From a checkpoint of a small transformer trained on Wikipedia: vocabulary 6437.
Each number is 500 + 50 x the weight over the matrix's rms, rounded and kept within 0 to 999. Layers, rows and columns count from 0. Numbers have three digits each.

# layer 4 MLP down (transposed), 512x128, rms 0.116, rows 430-455, columns 0-127
591470497498544648476492537515525496442499502490465500583507434527435563459493456505417516548562465526454483524502474493474483472440469375537456449575558552475444454442501515584472470516487443505463509528444559532561504475588487487502490553494506535607482640491489564422460484499468550558404461513526547553346486549473646509422459467569521487464546563444514480602491520512615584458484
526526502534561469530430549431535463514540473592453435508504565517571483492502384499510511420601536459542592514508516454511529461531497573566503549446525604533483369504496471449495519524500459519546428503464514420502520408512465405532456469588525479478484489518481450435476563542431506440581528552467497488444588478560575519439538604501421482517529555465501562547537467486379532570573
476487531549482502476488402462547490399443549502523447481526440501516497562571551473577533435509529489461470518514566483570521515476530472491536527532441533536496495516508538478524458504524529451520460442571439482440528518518474577503496533502532509448511477462481532477492445475543556533491453530450456508435556562485478593499414515493435549514494512468453414520515524556562535535454
503516501510497448460480497433523506416442473433498461475477456455429486466518549448479554485449583418498464484585525550489511517465512409428518503518519553523484469494494586457437516509494487591418540550467504446415450519448549553539465614499480568513480476526559509453422475497505502506542494547482477446451575514519575465349517478500504484477575574457520564501593557466510573551444
555584522504460483537551488531461545515543528465583479568548374385505445557508520476538543551568533532537595502484570526456601449576575483544430487389528493513509554457541551467525462545617520470472526528465542525536449442513508387567583515559543486390539464444472496470555486460552503531547515524451435447549499458496483459560492548522438459469545419492468530419474483457494509455496
515484504495454453465529431517500496507492505510514537423473481471468468516505476476509533442466610456420518593512560529478502470467472443484526503525534442502592590492514454517437532504645513430487461443440467558462506481587504537452524491523487412501492418471410550467513579451517518516553470565561450587506565479492482543484475475578475472557467415500561430504554477545586582510465
494518519509584468480524482574471555471484546435547494510505454470460538575517601448462524537500487445519503478510554443548480436485581541527592550480474577519540509525507599515489543467509487480558483484585520516499510494514457580505487525510562549474538384453428563481495492460625556523504458545460524512465554586492504478458574449549477443509460520427469507526561567522562512531492
477527507521537461546490343487424524552422509491484580524471534372423476476537539547494468485479546488546495451483532523448509512573424454481449417421518544522502486459414546537508597578469528521508474461467498567451455550407563488500545498572577527555451501501515537461384447545493491510531515580537480466562468474504491509630510537531627469504427607534460504541509504443503452529504
505489454545604542457511550501546452496532510536439470419577525506461425470453457495473589591515486558490539493539632557519486571475507486525552480517431559616478478463528403501465542520556501522551484531484491435502550584540486545565581536489471578503443628425402549489425513454479518487605393455483494530505487527538547483658425491514526543456470594532580496545518448523576404473472
423455532600549472586478585508626458376542427517450497431542457501533473495511491475448522543457478538486400484520498486452471536424608507531494459496500566579476443482464576576498483413478533510503495483549515488498370563454480335499473548631448554528513542457432529462493535545500512498482398470503488461514536490592396496441527570469529504468506590418470511516536508460455507543464
513501569487451565503547457427482490409535493492466507477596516492530517486535468463468516482487398556506563469501577530489471531435543417497495419511424498500468477561471483524436502444467660438560436430469493480484449488402451485598509505503465415464562537544514496528546534444371532481518541519472531543503531453520461533524530508525476472585467477535552571527543531437494576503502
455480512484367516490528558574432554569362537488555488441400622571487414569469527487455496495588571360574473480529524542601415349542474469408502444519560544444529461473460514550566457484511434531531594431536476477453430462563534548406591478419546413570445684509535536514647427489424428435500525403564573489485469560427430486489492411451524667539485523576431553612488489553628441524550
533436448509522543483596507520423547651466471486469527497444472512550491495530491521522543538464521506413478503477511493484499533503504455463523507438473444469532511471515468462497452562432490527418484487529533468514476566563567524533470521516538544471463581522445445421501415519451612464458578451512514486455562529478548527475500485472550500531380569486566527530495505482460449479531
480493599551475482478479426520581504456484456457506468488586532446457485465585470492469478516486489486458522582487515506476502501508472535490545514494389494518519362595504458555406456455378537495538404448520447512506493507544534520596467522505501577531590525565463485523478576487403497478499483498416546559582498531488456511564586538439482625492457450500462572525548601498425566340495
444502464485555495486514514538397491528501503491532470488483503555449488518476540509453466534471587485486484503505492500514491480468570500525583563445483551529509494496525529563532437472481512494547469446466503499445502416571480488564485582500497513470449476499445540539547447413593548595476476514410515496437523499491551487507433535450535492549480531445446508552601473562467477544552
513598513454453531449512522489445418504591432514472571442522476437533479577460550476445476533474506555492486603529515556518421450482505502447595598608455515538444438391434396441489444499485519468486510471515513424434561557562497570505456413449462526494520486475556440471459431499481442500492573487496535523467516439431579422499561532510442476533486457532517479512383563504506506533503
503514523622476515473531481491511506460580551435402467555510538532545384489608549512465442353387468516551492511570460469523510501445598518522513398473580494502494399485530453500531411545457613577526494479502491466521500460577466459465603542545528499520524491463509501576490521582546536608460487477460472434473538444544541449514480549428431389585560523413589614461526451532599493580490
606524439561555412594474435611516480459448417543484485513545423514485447561502394499485464474538557488527534501531520563405526516458528490486490524408452446470576485502554525474502468461531459538529499577479564462510557515438506497469458506523514453487437396488530504536477560509459527498510614562406581445535557453445477391446527518514483475472453516489524501480421523493419601533418
515478480516552476452611401513537514583530567541548586484453462527542464568526539359448503573455557580506419505552460575424568421449533454537466532477471591548546532518539541579510481515537510472485540465498364564603405448568568441362480428436462466436534557459482616489467460507550362517419392512488387495561563579459533696528445490558418546479423545513470481496386387426512334443505
584473445501567537469526592509483505525464523513535525445476486496577561470496506479424480549556521492523429518536495508502505473478502408502508593462590511548516447510478449488500526553521535445554549489437419515454556504514550535398553506517535436569484498454523500477461545531485548561527556492513486469464428549487496507527444510529482472508439436510507524458537450499494586432435
504474462528519580515393486550527520543545501528536601472526562564502536542498454602537460590564459543455475580581372507538479517499461496511518491471539495406524525402495572411559467539535528461441468471502549536582624614469457504469485472473580572527457545468532543486532531574511543620501459337474538482455425544511561447360453482586491573515565697522525496585414585516417555522401
504508460465556524495597495525561499578475530547491496474368549560587523523469465553539546482497505569444480531569608473490519646493574525472446455449362511475428351481451539523618555440524477534517563502533557461536442483680575552561498573426568525505468513466519624503455532538478494480498497512526587535439549507502524453501456446445560416525560576538495524462526490491529532532494
531495476453463488421472458536409544446441485538529559523502506500497506575561469482507454515445559474434429522532491534480548504490517425473537528462451498533433509589446554392480495516469466514506475497527448459455500523498452570523563411540472504456502468477462483472502504588501569528519545508435507441486517486475569595427585447452566511538484567522518501435477511465543582551517
541564484553573527529528502512492446571512499504442510499533595455422560478453492494508517532515449550478371472569436440473434518435507575560437578480581575340486464589456468481506500477470438499475497492454554475528474496455485496532511466534539502580531523566436522571429490591488540466477530496511526432432530493421609615488499441537527499457525536502542517616548478505468410515492
548472505553514500456529492555466466601476478546532433502513466486449467581507497504408494501446530428518494530479501545508472484495536497490599531482602520434547503541532600473538593548543571457489412581503540459445541584520485563570553528526466404535474411450476587566501455562480524491460476500436500507448515616485519579546544491358500483509499584546468475565608430483494545494552
547466382566490521514460512466656485450484478499503481564562584576430508575560464496408475518574547512515541498461524478519452531513432497510580440508500573541510539455522447467466528402498456487543446557571521448496506414379420642547517445453599526494445574465472459540471483515506509504474500443478584408477525534553499404527444426556541502534494489520492501550526500473452492558441
# layer 4 MLP up, 512x128, rms 0.136, rows 431-455, columns 0-127
586445511397398520540421515552381503570503525529564504381460516489630496504557541517493528558635545526491583512513504467487502557532459555574468380498458543536608594556402463511403469480486423477405532426465501530551454399527459525615502547525590568480451495500538547493538472474466440468449415422522463433436531535491461482486431567544435485478520553548580450488469492475425508478530
413435501520507497509509474546573441522489528479493465426431508489549413512460538494514443519543482531517480540558469515503417555526448512516460458469536494464540496512512476473484504449481488494528495560491464528556478510416553465454440567431504507516465510529503481502534534524499551529561553495467494468489511457466478526461497556522518592462526474478541555466537454453485507515480
481534530508453464512454493499453457478481514584534538485514495487481487548488486520536452506523443564467496598431526582495441450462494592501443513473488515478442535552532526470568498529515507580535470507520554507467490493528454487447510505519461442550482467496365545489556515495526439521462515471474483523501495522479449550514512505533535482495517497538514514443419423476487402482519
449475454555450497570454521468480491466545486541474422527492512543561439467507509509495518497446510445466535478482591538578474474455524443524501562516511391510491405458455531505530513435499452470486540449550569493424470459470448514524469505609492541591546509516505456551538410470517500491575622464533509457486430580421474522444549508454414558528474594572516513525560595571576521548522
403401483577487551512548540529494538561529568475497433523528477508534487450457486497466555506537498495520471465520480513510507521508497511521547567476482503467491465457420511566472458551479529424449458496452447475489543544500505482621538422443468551464547554505544513547471414481518517474550480457515427497562498515485540516510458543531510527455551518533442532447537459525504562471508
463515510495547533500468497492502499417510480501463560503498542574543523488421483492480461608523492570478576524504455544493492495509533530482479445472492480504513530486520508539513510488511537516458495500442536519577475526516463508373479522528540475511542554535482488460555534395417477476563555422503523445471476450498499494447480496484568505568514488402435475466490481384532472446482
496532547498517420523510457445403401468617466538517488519510452509501512502475490544500504633497511435435533636449518558512551518525476451605518587507430465472543514418467529492448551528422529513503565579373583514444507491525596478490488542505549489649472467543479501383481538580406489480546435428426549486622391570442527528395461561425550523548504460528507499464533542487617436493536
441503421450530494445438562525547484515524556516455517570544572513576493474407597550516501445459553430495457500518546490466540501542454530470521591495491469451451531552467440464585468473485433514444552562465601435418502437538525494495558546584525476497530466551550501568679524463501603573375539490449514585503512448455456530530475350643422547551579550425423416450465556440480575528445
474430630454503410450421485514491454548403510551463446614406485453523523503526571589587612428560480386416475497442525591562565532485516539564522527507477536534488441511496487479454486495512480514545473640415534459456488540536496561406613460370550579429518477460477461495518530476380543499415450575541533588396520468557518552495502424459537430491590500549533586443502532475474453437516
504454473580500480526511489566519488546545522461446432523429499452472503559549518551543626471661481428534545521499485491581509481497427536483547494602553479407520504413474465501573434534497479590565476546546540573480528461581507472509487462512469562441560508457499516508461526506549513381522527400464485525516517510386464455413541535536394541447512568486468474513447515494515509556535
435439563442478543537519491557426420569520439535491512533447429561568505593403446613578426507482539492515441527560493624548536435479502507410531476570524427524498514492497471435543504486511455439451547674403573432523431468618543549476600388459440359541432425494421341492439577576496480527502480484437463614517481550480480505422570461476442484538586501591388480466498614377488481490584
492493465502507475478458481465471486555524486561522475468492546428478580479423465465560524616483535426505536528534509587521537481433550515477467453589447430491417494568520535462510515507535514496518476507447440483638542545531464490491503553504549411506546462487490527489475505566412495486450485505477445566461476548446379453530505476445424465563461492548391465501530411534483520450557
465444593472528562541525533492539482570432597472475493474452563427516468536543510489576472480470462500609502579358493476506468517475478452507449459540487524556527550454445378481555524477548593590533530473460508423551514510572498477548476426562498526494475518479463517540505547506571501614549461488478499449488424491541453501435533424521473560481488453396520403456406610473506576603541
426512496500491485473524406604597490532473509514442566454560505502539354467520539412501484517526435523508507535484493569492491547488524496453488526544516435467544524500558484542504500522515552467547542513466557478507508568496506455521432575481470439508434470430497531424513465489437531501464544479450483513507463499503485485503471548517480522480444476527497501499590460547467578461470
500405539444489527528460603583534501551332434470464447476498511566471425505559456477550473484518497519517570395570466561507458552435430481489507514533541534576538605391520494433578528521506490390501465558486515460436579386533503477457572391486505461453489542546536423566570516528558469517422639514513566538587538421422436500512466372487505435516552467565502464489486481464558475487475
550478492448513539488469510501623444426580521426418458544475587416482480576454467490473374408417526549505564547498513419550494410502517589585469468510447423445579498492395526541562528455548530568521524500625482560412474545535615546459433450540578492489498479573467455617550484550565472515523503520423578556586515469462439428323477535416510513579488459493444517457507547431570523541528
471520546538488542459626468515513548661498424435442551536532478428502501460414432418493476529438506452491388504427567456419624429461545591502584482471533586477513546549518537560494456541563531510484498537449495424504457529570561426358567457449608418388618472529403494520541480489499578496550512519500533442496413527413538543466513506546333393406540523440550478441527518554470537513542
525509511370421418526404393527555501456592439412531445455435555484508431515452507481511500613473509536463522542567584573451576485522518608468446426462493490573601579520535497598574452568509443559486474487510602566595575383486568491475435573438546496525406500570484692508495613488494648508432425403516607501443542532487545552553456487609533475491444493660553370539499520466540425419513
465557556428535506488548495531469442484465503591591466499461518505493510478540543542439499469581510518457499419556491519528534536586643482598594514473493435484585496630479519506509501508498480495552498538522506496416478520516527512431490503542481542549560451582512405456555401617515424505534456562410484508482490401377464528448506542462508461512523578527518461465425486470375407513484
423421528592386493548532477514461431456527444424515528480519589488517506552565556575539449493486623545520677497604409430428519418583516510504587414575517484446569434525515460487467569393401489499404504504467465564508538499541566460530596511464575474500502489544462482473644437441439436414544450509444420567467446583483443564420408497549371502606583490510530468543460533477435438538378
481502521554489490510615466509473617471515540427545488451500411528657495439625441536462432511500473534448491511455457530567513478488508530518434491490505381521487460482532505467468453553518630505437557557509515529488548445562565564435482495507438567515576433539450352500431440547585423519479499288440471547487433539496410485414546454437473535505465545527517521475517509497500502492483
404525575501521503517518466489552482427570562471485487445460498461536511507468453465533431505529508500518520497547495548598418454613530480571462517477500459447563456503486508539561512462496464532533482570539532499513575538489572527455454532482513491501508493450455521477511543512496525497580501482417454450501551501537539508496384564521540516520480480520505583519563467512535470529557
552527424500492463535483502558473440425476643505475366571462473448490474503511513473452539522452412463607453601475409562534497464455477429504459506547573492507504462559528578587429535534532506505446403594493575438525517496494608537480496505413446487549525469554546498477419477498469479516469473447505494551526511512518465481558476484560527579499560448465509575502493465495437581509513
485455554545497527559531523457479532487569449499530557449491535472551583499504460510580524498511475557489490499525510513483530500445455565513465471532450495529519507485507490511520460468473471570582516445486476503494536443486483419460484477484529518470460496495441446533470490460529490522522485526506504427539521430505517440491461484507528558511508493511491526471457552528539483402451
499501497429529452549589411471484539585493496488541494551474520533567490415389362506438470531495552458427521547495473473519500467490555538496547375575449524478481519609542510496489482456549571417563563424412517429484562535553420445549632446506522486527570589503494488464458546377438393412494374550507539465532460435453464552518410580517522526623477474542535553518496411479503551482597